Each number is 50 + 10 x the weight over its row's rms, rounded and kept within 0 to 99. Layers, rows and columns count from 0. The size before them is the row's rms in percent of the matrix's.

# k: layer 4 attention key, 512x256, rms 0.051, rows 431-483, columns 128-191
# q: layer 4 attention query, 512x256, rms 0.0562, rows 432-483, columns 128-191
k431 138:59 55 62 53 48 33 48 51 40 44 54 61 51 42 42 51 56 53 52 43 59 45 51 51 39 42 00 61 56 45 43 41 56 64 47 80 25 55 39 48 57 52 47 49 42 34 52 40 49 41 45 54 59 56 60 48 47 60 44 45 50 44 45 48
q432 120:58 53 38 57 29 50 67 50 64 49 49 36 52 46 40 45 50 43 42 46 45 34 47 50 57 56 51 36 47 52 28 43 58 46 63 50 46 66 45 58 48 44 32 50 39 61 42 68 62 55 37 45 40 43 46 48 51 60 53 48 44 73 56 40
k432 120:46 52 52 51 53 48 54 58 49 49 42 42 61 46 38 44 53 55 48 62 46 51 40 52 49 51 00 49 56 53 48 62 46 51 68 87 25 64 45 46 42 53 68 45 37 39 44 45 38 45 54 55 40 46 72 44 43 47 45 51 54 53 51 49
q433 167:46 34 35 67 43 60 50 56 64 61 50 50 52 62 52 60 34 41 55 58 38 49 57 49 51 43 49 51 47 51 46 53 66 50 62 51 56 50 70 62 47 46 51 52 63 59 68 47 49 68 61 54 46 55 40 64 62 59 58 59 62 51 64 43
k433 136:56 42 50 54 44 27 39 42 46 57 47 58 64 54 28 47 63 38 41 40 53 53 50 45 45 40 09 58 41 52 36 42 59 46 52 71 19 41 32 51 46 37 52 56 51 38 50 52 56 60 54 41 60 39 56 73 39 65 53 48 47 41 47 44
q434 175:56 44 30 52 43 38 57 49 52 61 50 47 43 64 71 53 41 56 50 50 49 45 56 65 64 51 51 40 45 55 56 52 49 40 61 47 50 47 59 33 45 44 41 51 56 50 53 66 66 55 50 43 60 32 49 60 48 64 63 32 51 42 67 50
k434 151:51 60 45 47 53 44 59 58 47 38 53 46 43 51 39 46 51 50 59 51 46 46 49 49 60 46 00 54 52 49 46 49 50 47 50 78 46 55 53 50 38 50 55 50 49 50 57 47 40 45 43 46 51 55 45 49 49 38 56 43 46 46 53 59
q435 134:42 45 61 48 63 34 40 38 38 47 52 63 52 62 55 59 60 63 49 52 62 57 55 54 38 47 51 54 56 51 69 58 36 57 39 42 35 39 52 38 58 54 64 43 58 44 40 57 45 35 56 47 61 46 65 53 49 55 57 40 56 27 44 40
k435 128:49 53 41 43 41 45 46 39 55 51 59 61 29 46 58 57 35 51 63 40 50 49 64 48 61 48 99 48 41 52 53 35 49 53 36 16 87 34 59 59 60 58 38 55 62 66 67 58 50 51 57 56 50 52 32 49 67 46 64 51 49 50 49 57
q436 176:54 50 47 43 53 41 38 32 68 54 46 48 45 48 39 42 52 57 48 58 46 65 62 54 41 53 53 54 40 47 48 57 48 41 49 49 47 46 30 49 47 61 69 50 36 45 42 40 42 51 46 29 43 36 62 56 49 45 63 48 53 56 48 38
k436 171:50 45 45 52 45 62 58 43 53 64 52 44 54 48 66 55 37 52 29 60 50 62 41 49 55 54 57 67 57 62 40 75 55 45 46 52 55 71 69 45 57 49 61 48 61 66 50 51 43 29 54 56 25 56 50 75 60 30 58 40 32 43 49 52
q437 145:55 50 44 56 30 61 71 51 64 52 52 37 52 51 50 41 53 51 43 55 45 41 50 59 60 69 49 40 53 66 34 49 53 39 57 53 59 64 50 44 36 41 37 50 35 61 38 64 62 49 40 39 35 59 52 46 48 56 44 46 36 60 51 47
k437 137:43 51 52 47 58 46 57 60 42 49 36 35 58 54 47 39 49 51 43 63 53 53 37 41 44 53 05 46 50 52 46 75 39 54 76 82 27 58 49 43 47 49 62 47 44 42 30 37 40 46 53 56 42 55 64 36 43 44 45 48 53 47 40 47
q438 169:59 46 60 54 40 32 69 51 47 79 43 49 52 60 77 42 47 48 36 52 50 45 55 58 48 63 51 45 44 58 48 56 50 36 46 51 50 52 61 40 45 36 52 64 52 54 41 69 71 60 67 60 55 41 57 47 35 52 42 21 59 48 50 43
k438 166:54 59 34 62 63 53 50 72 50 33 44 42 46 44 31 44 40 42 54 49 39 61 45 48 62 46 50 52 61 44 51 57 38 45 42 66 63 66 52 61 46 51 48 52 53 61 62 50 38 50 37 57 41 58 35 34 50 39 57 56 50 49 48 54
q439 149:49 52 19 47 47 51 62 41 55 46 57 42 40 55 51 56 39 71 63 45 45 47 50 65 67 46 51 41 53 54 52 42 52 44 67 42 52 46 59 32 47 47 39 49 52 55 61 63 59 47 37 32 52 41 53 59 57 68 63 52 41 42 62 54
k439 125:55 49 51 45 45 44 58 55 39 46 53 47 47 52 51 48 51 58 57 61 52 51 42 49 48 46 00 60 52 46 42 54 50 49 52 80 34 58 47 35 44 53 61 41 46 39 48 44 48 40 51 46 50 58 60 49 46 37 44 44 47 48 52 57
q440 162:57 65 67 36 57 50 40 45 45 51 47 54 48 45 37 40 64 50 51 52 59 54 42 41 34 58 50 63 53 40 61 54 45 56 27 57 42 55 38 43 53 60 62 44 51 45 38 34 44 44 53 52 50 50 46 44 41 33 35 50 48 53 39 52
k440 133:51 52 45 54 43 65 46 37 59 56 54 46 44 52 56 47 48 51 57 51 51 42 55 52 49 53 99 47 45 53 57 49 47 42 46 12 79 49 57 48 56 55 40 56 52 61 46 55 54 51 41 54 49 46 41 52 64 48 49 51 56 60 61 54
q441 133:48 28 43 67 36 36 52 46 44 74 41 50 55 70 62 48 35 54 33 56 47 53 52 58 53 61 46 56 43 50 46 57 41 45 33 53 53 53 77 28 52 35 56 62 63 58 56 62 72 52 56 67 53 59 48 48 43 51 50 16 56 35 56 35
k441 128:53 63 32 57 55 50 49 46 47 35 38 44 30 51 31 37 47 42 48 55 49 63 62 43 59 42 60 47 46 53 56 45 36 49 41 51 74 53 55 59 56 47 52 63 51 54 68 35 54 62 44 57 42 49 30 37 53 40 56 48 54 45 56 45
q442 158:55 61 49 45 51 33 54 52 52 71 39 51 51 53 55 43 46 44 54 53 55 33 51 50 44 54 52 54 40 34 52 56 48 39 51 46 52 50 50 43 56 39 63 68 48 54 49 55 44 73 69 62 54 32 42 53 29 55 38 41 61 48 52 49
k442 144:64 46 43 57 54 68 47 58 51 48 52 50 57 54 34 37 48 51 54 51 61 50 44 53 61 54 33 75 57 55 52 55 47 37 36 66 46 66 52 36 35 41 56 62 43 51 52 61 44 52 37 47 60 52 57 49 47 40 69 44 46 60 56 51
q443 147:52 63 55 40 49 67 70 51 38 34 56 44 45 45 56 48 52 56 49 33 53 43 49 57 58 56 53 35 53 65 61 34 58 45 52 47 59 49 49 43 46 48 26 34 45 45 32 64 70 29 43 45 44 42 61 36 53 67 48 38 31 55 49 52
k443 132:56 60 49 45 62 60 61 70 48 44 52 36 43 54 51 58 51 53 70 69 36 67 23 56 50 43 29 30 61 37 58 58 47 62 59 73 37 50 50 45 42 51 44 45 44 44 34 52 47 40 48 50 39 55 57 33 52 39 31 65 53 48 37 56
q444 171:45 24 39 73 37 54 55 52 63 48 52 48 53 62 64 63 42 46 43 68 30 58 54 59 69 43 48 36 52 62 39 55 54 42 60 55 62 48 68 60 43 41 46 50 61 58 67 49 59 63 60 46 42 65 56 58 63 44 60 57 64 51 57 49
k444 157:46 47 47 50 55 29 47 53 45 47 42 54 52 51 44 48 49 52 39 43 53 58 51 44 41 46 15 48 47 42 37 44 54 59 56 76 30 46 43 53 57 34 46 50 57 41 55 46 60 57 60 47 55 50 48 61 37 63 50 50 44 39 41 44
q445 145:48 77 64 35 61 64 49 51 48 46 58 48 53 42 26 39 59 43 66 39 56 39 55 38 42 57 49 56 55 46 47 35 55 52 46 53 40 57 41 55 52 50 40 45 32 51 31 48 39 46 39 57 43 49 40 35 38 55 22 59 36 58 39 50
k445 134:53 44 62 44 52 63 49 51 55 56 49 46 59 60 48 46 65 47 51 59 70 37 36 61 48 60 69 44 47 55 60 59 57 54 65 30 45 44 30 52 44 61 52 51 37 51 21 59 38 52 42 46 43 52 58 34 53 58 44 55 52 66 53 47
q446 147:53 52 27 58 40 40 64 44 56 43 60 44 47 47 49 53 44 60 51 49 50 52 54 59 75 46 52 31 53 61 45 40 49 46 71 50 51 43 44 44 47 43 32 51 41 48 54 71 56 42 41 37 53 50 63 56 61 61 69 53 41 48 55 49
k446 124:49 50 50 46 57 53 56 55 38 43 43 48 61 49 53 50 46 62 46 56 46 54 47 48 44 42 00 50 58 44 47 58 44 62 49 86 27 65 53 37 46 45 62 42 44 40 43 46 41 39 53 48 52 58 69 45 52 40 46 49 49 40 39 48
q447 140:56 50 59 57 40 42 27 48 49 43 53 54 52 49 33 51 58 46 38 38 62 55 37 38 39 61 51 66 51 41 43 48 47 68 40 48 43 57 46 46 57 49 55 43 54 51 47 49 49 36 38 58 56 58 43 55 51 45 50 47 55 59 56 46
k447 124:37 43 43 39 42 44 46 30 54 50 49 53 41 52 55 54 43 41 58 47 40 51 73 50 60 47 99 33 43 63 47 49 27 43 52 21 85 26 58 56 50 53 60 52 61 57 72 38 48 56 57 57 31 47 40 51 53 42 55 58 63 51 60 58
q448 129:55 55 56 66 27 46 63 52 57 48 54 41 62 49 35 44 55 50 35 43 45 45 47 52 63 66 49 41 49 55 25 33 52 58 46 53 41 56 45 51 45 43 33 48 41 53 33 68 59 38 37 53 45 66 51 42 46 57 43 38 40 58 47 32
k448 133:38 48 52 43 66 47 52 54 33 39 35 44 55 53 53 47 45 50 50 63 48 61 52 49 52 45 26 29 50 47 47 71 30 53 72 65 44 50 51 65 52 50 64 51 44 49 40 38 39 51 54 60 37 50 58 29 53 43 52 66 55 59 40 55
q449 181:49 39 36 62 51 39 47 49 51 45 53 47 48 38 61 72 30 41 57 55 33 58 55 56 76 29 48 41 49 56 45 49 56 41 63 53 55 40 60 62 49 48 45 54 50 53 72 57 44 53 46 54 50 51 48 66 60 55 60 67 62 37 57 59
k449 139:49 45 54 51 54 47 47 55 47 42 51 60 52 43 34 49 55 43 45 43 56 52 44 47 42 44 00 56 57 42 47 47 57 60 42 76 15 61 39 43 49 46 53 49 41 31 54 47 59 42 49 44 56 49 69 59 41 60 52 52 46 40 42 37
q450 133:60 48 49 61 31 60 64 60 57 48 51 39 61 50 41 44 54 32 44 43 37 36 53 39 64 58 49 40 49 58 28 32 64 48 57 50 58 63 55 58 41 43 32 54 45 58 48 57 56 52 43 54 41 63 38 47 53 49 34 51 45 66 56 49
k450 127:41 46 53 43 62 41 53 57 49 42 36 37 64 63 38 40 62 50 40 62 49 62 43 47 45 48 11 34 49 48 45 68 39 52 75 70 18 52 35 55 43 43 64 49 40 38 38 42 49 64 55 49 47 46 64 42 34 55 44 61 57 56 41 45
q451 174:52 77 67 31 56 50 52 45 39 49 46 49 50 43 34 33 66 57 47 34 61 42 44 43 33 62 54 53 48 42 54 41 48 56 40 50 42 54 34 39 58 50 57 50 36 44 25 51 49 38 44 56 46 46 59 32 31 50 35 39 37 55 35 44
k451 146:50 51 51 48 55 73 60 44 58 57 53 38 45 55 64 52 44 51 56 65 50 53 42 57 55 54 99 44 55 53 59 62 45 47 46 28 73 54 62 51 50 62 51 53 49 61 44 53 38 48 47 56 36 48 47 35 61 36 42 56 57 61 54 59
q452 170:45 43 57 59 47 57 47 63 49 46 49 51 57 49 48 56 38 26 44 51 41 43 46 40 51 47 48 50 56 43 34 52 64 54 54 55 61 62 64 71 55 45 41 52 54 56 67 48 45 68 54 66 46 65 34 48 54 46 43 62 58 54 49 46
k452 160:53 44 58 54 54 36 35 49 51 44 45 56 60 55 34 53 61 39 47 34 52 50 50 51 44 48 39 44 42 49 46 34 59 52 55 48 30 39 24 65 49 46 49 54 45 32 57 49 53 63 59 45 65 42 55 51 30 73 50 62 55 53 49 38
q453 148:42 58 63 35 72 54 36 51 37 48 48 63 48 43 48 47 53 51 52 50 57 57 45 31 30 43 51 63 52 41 70 55 54 57 39 50 50 39 52 51 64 60 64 48 57 45 49 30 30 53 57 66 53 46 51 46 49 40 40 52 54 41 39 53
k453 130:60 44 49 56 37 62 50 41 60 52 56 61 42 44 60 57 47 43 54 40 47 51 50 49 52 53 99 53 51 52 60 34 57 48 29 14 76 46 53 49 49 52 35 56 52 63 57 62 60 59 44 44 51 46 42 54 53 52 45 51 49 54 55 52
q454 162:36 32 33 56 49 41 41 46 63 55 51 53 44 56 66 63 44 59 52 65 47 68 55 65 51 42 50 45 49 65 60 63 51 41 55 49 57 46 63 48 46 48 53 50 57 53 65 52 57 58 51 43 47 44 63 60 62 57 74 45 63 44 58 44
k454 150:49 48 42 57 41 36 56 57 51 60 59 54 42 39 46 60 35 45 47 43 41 62 50 38 49 39 21 68 52 52 32 43 61 64 36 68 46 57 67 47 59 45 42 49 70 59 64 42 49 40 49 47 47 52 41 70 51 49 57 37 40 35 47 53
q455 163:58 44 31 62 32 45 60 49 62 44 57 40 49 51 46 54 46 57 51 52 40 53 56 63 80 56 48 37 49 66 37 40 55 44 64 50 56 54 55 41 41 43 34 50 42 56 52 67 59 42 40 31 51 59 54 63 61 67 69 49 45 46 65 43
k455 134:43 51 46 49 53 47 52 56 34 39 45 47 54 58 48 45 52 56 44 54 55 56 46 45 47 45 00 52 55 47 45 64 41 61 60 80 24 57 50 42 46 48 62 42 41 32 43 41 48 42 58 50 47 54 67 48 46 37 49 48 48 37 40 50
q456 132:55 52 47 67 27 57 71 48 52 48 55 42 54 61 31 51 57 45 46 42 44 40 53 53 69 61 48 34 54 53 33 25 51 46 59 47 41 60 48 50 39 50 27 48 53 57 38 62 57 44 40 52 57 68 41 43 48 70 50 40 36 62 55 36
k456 131:36 50 58 42 61 37 48 48 39 46 38 43 53 62 55 48 52 55 58 65 58 46 54 53 47 50 25 28 46 51 47 65 39 56 89 64 43 44 40 63 48 46 62 46 43 44 47 47 40 56 61 56 41 49 55 37 43 53 47 57 52 53 41 51
q457 151:39 39 52 61 44 51 61 58 52 38 58 49 51 45 59 51 42 42 41 58 37 67 55 51 58 46 49 31 53 65 43 49 53 44 45 56 61 50 56 58 44 52 43 49 48 45 57 50 65 51 45 53 43 59 55 44 64 50 55 46 56 60 51 50
k457 146:40 45 38 52 65 48 62 51 51 51 47 43 48 42 48 59 46 54 41 50 40 75 30 42 48 45 27 41 63 37 44 55 54 68 50 57 42 57 50 49 52 40 39 45 54 48 50 46 61 44 53 51 44 45 49 49 40 55 42 60 37 41 36 43
q458 148:58 40 39 57 34 68 59 50 68 62 47 43 49 61 57 50 44 50 50 54 36 45 68 60 60 63 52 42 44 56 42 53 63 30 60 50 57 57 67 55 35 49 49 53 50 55 48 59 62 60 55 33 41 45 46 55 53 55 54 48 43 62 55 41
k458 134:48 55 49 55 54 38 46 50 36 50 42 40 68 62 46 39 51 43 34 61 59 48 40 40 48 47 04 51 52 51 37 60 53 43 70 96 20 58 39 52 45 36 69 52 53 48 38 49 44 43 57 46 45 54 54 60 48 48 50 43 42 39 43 41
q459 160:62 37 32 68 38 60 58 50 67 51 45 40 49 51 64 58 35 43 57 51 37 44 57 58 73 48 48 44 48 50 43 49 57 38 61 52 58 45 67 55 41 45 35 56 49 56 65 57 53 54 55 41 43 51 38 64 57 52 61 63 46 52 68 57
k459 128:55 57 55 50 57 40 48 56 47 41 48 46 64 62 36 44 63 43 40 51 60 48 47 46 39 51 00 54 53 42 46 59 50 45 59 82 14 50 37 52 43 42 62 53 43 33 39 43 54 53 53 46 57 51 60 50 40 52 49 41 48 43 47 44
q460 174:55 61 46 45 54 38 59 47 39 55 45 48 50 53 69 55 43 52 59 43 55 35 58 59 64 47 51 40 53 43 57 50 46 37 64 51 47 51 47 40 51 44 48 57 48 48 48 69 53 49 55 51 65 30 52 53 38 65 47 42 45 42 58 59
k460 148:56 59 55 51 51 60 49 64 42 35 61 50 52 45 35 46 54 56 67 50 56 35 45 61 55 48 00 56 54 43 56 49 46 51 44 68 40 63 48 47 39 55 51 54 33 39 48 58 37 37 38 54 64 61 56 39 53 43 54 42 51 50 51 51
q461 190:40 39 42 68 40 45 58 59 60 49 54 48 52 53 62 62 35 44 45 61 37 53 52 63 67 44 46 33 56 67 45 51 54 33 56 50 58 50 72 52 46 35 43 55 52 59 66 64 66 57 54 57 44 56 53 56 58 63 58 45 60 43 57 48
k461 162:51 47 41 57 61 37 50 59 39 38 47 54 49 44 24 51 44 48 51 42 48 59 52 41 45 44 00 53 53 39 45 46 48 66 50 80 30 52 45 46 50 43 47 52 49 41 53 44 50 46 48 44 59 51 48 51 41 57 47 55 48 40 37 46
q462 177:52 64 64 43 43 67 54 50 56 55 47 50 53 55 37 32 66 48 47 50 55 54 49 48 33 74 50 54 52 52 48 50 53 49 32 50 45 56 54 42 49 55 58 46 42 53 28 40 58 45 49 51 39 57 50 30 46 47 30 39 36 57 37 36
k462 142:46 45 43 53 55 54 46 47 48 52 35 40 54 54 56 46 44 48 46 59 56 49 53 45 55 51 99 38 35 57 47 62 42 45 57 27 76 50 60 55 54 55 45 53 56 72 43 50 47 59 50 54 36 49 37 38 58 47 46 47 54 56 55 55
q463 194:47 41 40 56 55 51 49 59 56 48 55 49 49 43 71 67 31 43 58 66 37 57 57 59 63 35 47 44 51 58 56 61 57 41 55 56 65 44 66 65 52 45 46 54 50 52 76 52 47 62 56 51 45 46 47 60 59 49 61 68 60 39 52 59
k463 151:64 51 57 58 52 40 50 62 55 46 51 55 53 45 23 57 60 47 44 43 53 53 42 42 37 49 00 65 56 40 45 40 65 56 42 78 11 57 39 40 46 51 50 53 44 33 48 52 64 48 48 42 62 48 64 58 42 63 46 47 47 36 42 37
q464 161:45 55 66 38 62 43 36 49 35 47 44 57 50 36 54 42 59 49 56 44 61 49 45 29 29 50 51 68 49 34 66 51 43 61 37 48 44 35 40 49 59 57 65 47 55 43 43 28 39 44 62 63 53 46 40 49 44 42 39 54 54 50 48 57
k464 138:48 49 47 49 49 64 52 44 60 46 58 56 41 48 51 55 54 47 54 47 50 52 52 55 54 55 99 52 50 53 57 43 52 40 36 16 71 43 61 45 46 53 35 56 53 58 49 56 58 56 40 47 52 52 43 55 63 46 57 45 54 59 56 49
q465 145:41 23 51 65 46 60 38 51 58 61 42 53 54 76 64 55 50 50 40 65 43 63 63 52 49 52 53 53 44 61 49 68 58 36 54 46 58 49 74 49 45 57 67 53 59 55 60 40 61 56 69 40 46 59 57 54 60 40 62 50 62 47 55 35
k465 129:52 55 37 48 43 31 43 33 58 59 47 50 47 67 57 51 43 45 39 40 50 63 57 40 58 51 86 57 35 57 44 43 54 46 43 47 65 38 54 58 55 41 53 62 77 67 67 53 64 63 65 45 45 48 26 71 49 49 56 43 36 37 50 46
q466 166:41 63 39 36 71 73 51 49 48 43 54 51 48 44 31 51 47 59 71 58 51 58 53 45 40 50 49 54 54 61 59 48 55 46 58 50 45 42 52 53 53 59 54 37 43 57 50 47 36 49 46 48 39 50 55 48 52 52 51 74 42 32 34 54
k466 151:68 28 69 57 42 50 48 29 49 56 45 60 49 42 54 51 52 48 59 52 60 37 64 47 31 52 41 70 39 57 50 43 74 63 41 39 43 53 37 32 55 65 30 53 45 48 21 44 53 47 58 41 64 48 55 52 53 58 40 54 36 53 49 35
q467 173:59 55 38 53 48 37 54 54 52 48 55 37 51 38 55 54 37 46 60 48 42 34 47 57 71 36 51 40 57 46 40 43 53 50 65 53 52 51 38 57 51 42 36 56 39 52 62 70 47 54 44 54 53 37 50 53 45 64 53 57 47 51 60 55
k467 134:59 46 58 44 55 55 55 66 44 43 51 48 62 48 36 45 59 53 44 53 54 45 33 53 52 51 00 56 60 44 50 53 50 53 50 80 20 63 43 47 41 48 62 49 34 33 42 50 35 40 43 46 51 56 74 50 44 48 48 49 54 48 45 52
q468 156:52 59 44 47 43 35 50 55 44 46 48 49 52 46 54 53 43 33 48 42 53 33 39 37 60 39 49 49 46 31 49 36 43 56 50 44 48 53 47 42 54 42 47 54 59 55 55 54 52 53 53 59 54 37 30 65 48 59 46 50 55 52 71 51
k468 141:42 48 42 46 50 62 45 57 50 34 54 49 41 52 23 46 60 45 54 43 59 43 52 59 56 53 12 41 57 41 60 49 36 37 50 64 40 39 47 43 30 46 59 56 36 31 54 54 53 48 45 47 60 42 55 50 52 52 62 59 60 55 59 53
q469 161:41 72 64 35 65 32 57 37 31 49 53 53 47 39 48 42 57 58 50 51 61 49 50 49 55 51 54 44 59 46 64 41 38 53 44 45 42 43 29 35 60 51 60 54 36 33 33 58 51 38 54 55 58 37 68 33 35 51 36 30 49 37 38 48
k469 153:56 57 43 48 57 67 57 57 44 56 59 51 38 42 67 54 32 70 64 50 46 51 46 58 60 54 76 48 60 44 65 51 52 53 37 31 81 63 70 53 52 46 46 52 51 62 49 61 38 34 42 54 42 54 51 32 66 33 44 51 42 56 54 56
q470 165:45 46 57 50 55 62 43 43 62 62 46 51 51 59 49 39 63 67 50 64 52 58 59 56 31 61 52 56 51 61 54 56 58 48 42 52 40 44 52 46 54 59 65 50 44 46 39 41 47 49 56 46 45 58 64 33 44 40 45 41 50 53 34 43
k470 142:51 59 46 53 47 51 47 46 52 69 49 46 50 51 75 56 38 48 40 60 46 52 48 49 51 52 99 60 42 59 46 55 55 44 55 30 72 54 62 62 69 50 39 55 61 80 49 54 43 45 50 50 39 58 38 57 66 46 46 43 43 46 44 55
q471 134:49 45 54 54 56 32 51 41 46 57 34 50 57 49 43 46 43 47 45 53 45 42 43 69 60 51 50 50 53 44 39 57 31 42 49 51 48 57 54 52 63 33 65 61 54 65 54 52 38 48 52 66 44 59 47 52 33 30 36 64 54 32 25 64
k471 124:58 39 47 49 53 60 33 52 56 45 44 51 54 38 40 31 38 44 49 48 55 36 70 59 33 49 58 58 56 57 57 39 47 53 31 39 67 63 48 46 66 54 56 61 45 38 64 48 43 47 61 62 70 51 55 30 50 61 58 46 49 57 49 42
q472 191:57 59 68 40 45 60 43 51 44 54 41 52 55 55 36 38 63 35 37 35 55 38 45 34 41 65 54 58 48 39 45 49 48 53 41 48 45 62 41 50 47 48 57 50 51 49 26 42 51 48 49 61 44 53 35 34 41 39 27 45 43 62 42 49
k472 144:40 52 48 47 53 52 47 40 45 48 43 36 45 55 62 42 57 50 47 54 44 44 58 52 58 53 99 29 39 58 62 52 43 32 55 25 78 39 50 63 49 51 49 52 52 60 50 54 46 62 53 55 45 46 34 48 53 48 48 55 59 61 61 52
q473 165:56 76 48 32 59 63 55 55 37 52 46 51 45 49 46 35 54 51 60 37 67 28 47 41 35 61 51 62 51 42 60 48 55 49 49 45 42 59 49 39 56 50 50 53 44 42 37 55 48 53 48 60 51 32 41 43 33 54 30 42 32 46 40 51
k473 163:67 47 56 53 46 61 51 51 49 54 58 47 56 54 42 45 62 53 68 61 54 34 49 64 62 57 66 56 49 52 60 51 46 36 53 42 56 52 41 45 38 64 49 51 39 54 35 52 43 55 42 58 55 52 52 33 49 39 50 46 64 71 61 49
q474 171:44 41 44 56 52 37 47 37 52 53 57 51 47 55 47 57 51 77 50 48 57 63 59 64 52 50 53 47 52 57 56 47 39 56 62 46 39 36 43 37 47 56 59 47 49 46 41 62 51 33 47 32 63 48 72 51 57 63 69 30 48 41 60 38
k474 158:40 59 43 41 44 46 56 43 42 50 53 60 39 47 86 58 22 57 54 56 47 53 56 45 55 44 57 54 53 57 44 56 42 62 45 55 70 59 69 50 63 53 53 49 59 65 68 52 40 36 62 57 32 57 47 53 64 29 52 40 42 43 50 61
q475 146:54 43 48 45 65 42 27 43 56 56 41 53 51 49 56 45 45 49 43 58 41 61 55 52 48 35 51 59 43 40 45 70 36 51 49 54 58 47 44 54 56 58 72 56 46 47 62 28 29 52 46 42 50 50 56 53 56 26 64 58 57 48 45 66
k475 130:50 65 46 51 42 61 54 51 57 54 54 54 56 43 66 46 44 52 23 45 62 50 55 46 41 56 58 74 59 59 47 48 59 43 20 36 63 69 50 46 61 48 49 57 58 36 68 51 71 44 56 54 53 56 53 69 52 56 58 26 37 41 56 42
q476 125:58 46 43 61 33 38 57 38 51 48 49 44 59 56 47 56 49 48 42 35 50 37 55 48 69 52 49 40 42 43 34 38 45 43 65 41 47 54 37 59 45 37 36 61 51 56 50 72 60 44 44 43 57 55 35 59 52 60 54 44 43 53 56 38
k476 119:29 50 53 48 52 45 44 49 39 36 49 47 51 56 47 44 49 61 45 58 45 50 53 49 52 44 00 40 52 49 55 56 31 44 66 76 31 43 52 53 45 39 68 42 42 36 63 49 48 50 67 54 48 49 60 39 45 48 57 60 57 44 48 44
q477 156:45 55 73 48 53 64 42 58 51 44 51 51 57 43 38 39 54 38 43 57 45 55 44 45 34 55 49 57 56 49 43 56 56 52 38 63 57 57 47 66 60 55 53 50 40 52 45 37 37 47 48 67 31 72 52 33 47 30 34 61 51 56 30 47
k477 137:56 48 56 55 57 56 40 50 56 54 44 49 55 51 54 56 56 44 34 53 49 57 48 43 46 54 99 48 54 51 51 48 62 54 56 30 54 53 50 55 64 48 40 58 54 47 43 49 48 56 50 44 51 45 49 46 44 66 45 51 53 46 54 45
q478 141:53 66 48 49 42 62 73 55 50 37 62 45 52 34 37 49 59 50 57 44 48 45 50 54 68 51 51 33 58 67 47 24 53 53 48 50 43 52 40 53 42 48 25 40 46 49 37 59 63 39 40 44 46 51 53 49 53 66 45 61 35 54 43 55
k478 131:40 48 61 45 61 54 52 55 42 45 50 45 57 51 56 58 53 61 65 58 46 42 46 56 40 51 17 33 49 40 57 58 47 57 78 59 38 53 47 45 45 55 53 41 43 47 20 49 37 42 54 51 42 47 64 30 46 58 36 68 56 58 40 55
q479 170:45 59 62 40 65 79 52 58 50 51 44 51 49 49 39 31 64 50 56 55 52 53 49 41 29 59 52 57 53 52 57 53 57 50 37 54 50 45 54 52 50 59 52 45 46 45 39 30 43 51 54 56 36 60 48 30 43 36 32 59 41 47 27 54
k479 142:59 41 55 50 52 60 52 43 56 65 45 48 56 52 61 47 57 43 52 56 57 48 41 48 43 53 99 54 47 55 55 44 64 48 49 28 60 49 46 52 58 57 40 53 53 63 35 57 60 67 51 48 47 44 42 47 44 55 41 47 48 56 51 48
q480 189:51 47 34 60 47 29 51 48 51 44 46 46 48 46 74 62 29 42 57 56 41 52 51 55 76 29 48 39 50 48 50 52 46 45 61 53 56 46 51 60 52 43 45 54 53 51 66 61 51 61 54 51 52 36 49 71 57 60 66 67 57 44 64 60
k480 143:59 48 47 52 55 50 54 58 57 41 54 56 43 49 32 51 59 50 51 39 54 50 40 53 54 51 00 58 61 40 43 47 60 55 45 79 21 57 49 30 39 46 60 50 40 33 51 52 53 43 45 43 61 52 65 55 45 59 58 48 44 44 46 43
q481 143:40 66 63 47 45 64 67 70 49 32 62 49 57 42 24 51 71 53 66 48 53 48 40 45 44 51 51 45 68 62 43 34 50 55 51 45 38 51 26 57 48 49 34 39 35 50 38 62 51 48 47 54 58 62 58 36 35 65 33 53 43 62 42 46
k481 139:48 31 66 42 61 53 55 57 40 53 57 50 56 50 64 64 43 64 73 59 48 55 39 61 56 55 64 41 53 51 51 61 42 66 64 36 49 46 40 46 46 55 42 47 38 59 31 54 32 44 49 48 47 46 66 39 44 59 35 65 47 60 43 55
q482 163:46 40 44 52 54 43 52 37 56 57 55 51 45 60 58 57 54 68 50 57 52 66 60 70 54 48 52 42 48 64 63 56 37 45 47 48 51 40 55 33 41 54 53 48 49 44 45 55 59 38 49 32 59 47 71 52 59 54 70 36 48 35 55 45
k482 159:43 63 40 45 47 44 54 55 45 49 52 51 44 49 73 53 29 57 54 54 48 55 51 42 54 45 56 55 53 54 43 48 52 58 39 56 71 57 74 49 63 47 50 49 65 66 65 52 49 44 52 52 31 61 37 53 61 33 46 35 41 37 46 60
q483 160:55 74 54 36 55 62 58 46 32 47 47 45 52 47 40 31 66 60 51 31 62 31 48 48 46 59 55 51 47 39 53 39 47 53 54 45 43 51 31 42 49 47 44 53 41 41 36 53 49 42 47 47 63 44 46 41 35 51 31 47 35 54 41 54
k483 156:57 56 60 44 46 65 55 53 48 56 51 37 53 66 69 41 56 64 60 71 47 41 46 62 59 58 64 45 46 54 68 64 44 35 58 47 61 54 48 49 42 49 60 46 35 54 42 62 47 53 51 52 47 59 59 25 47 38 37 55 59 59 55 51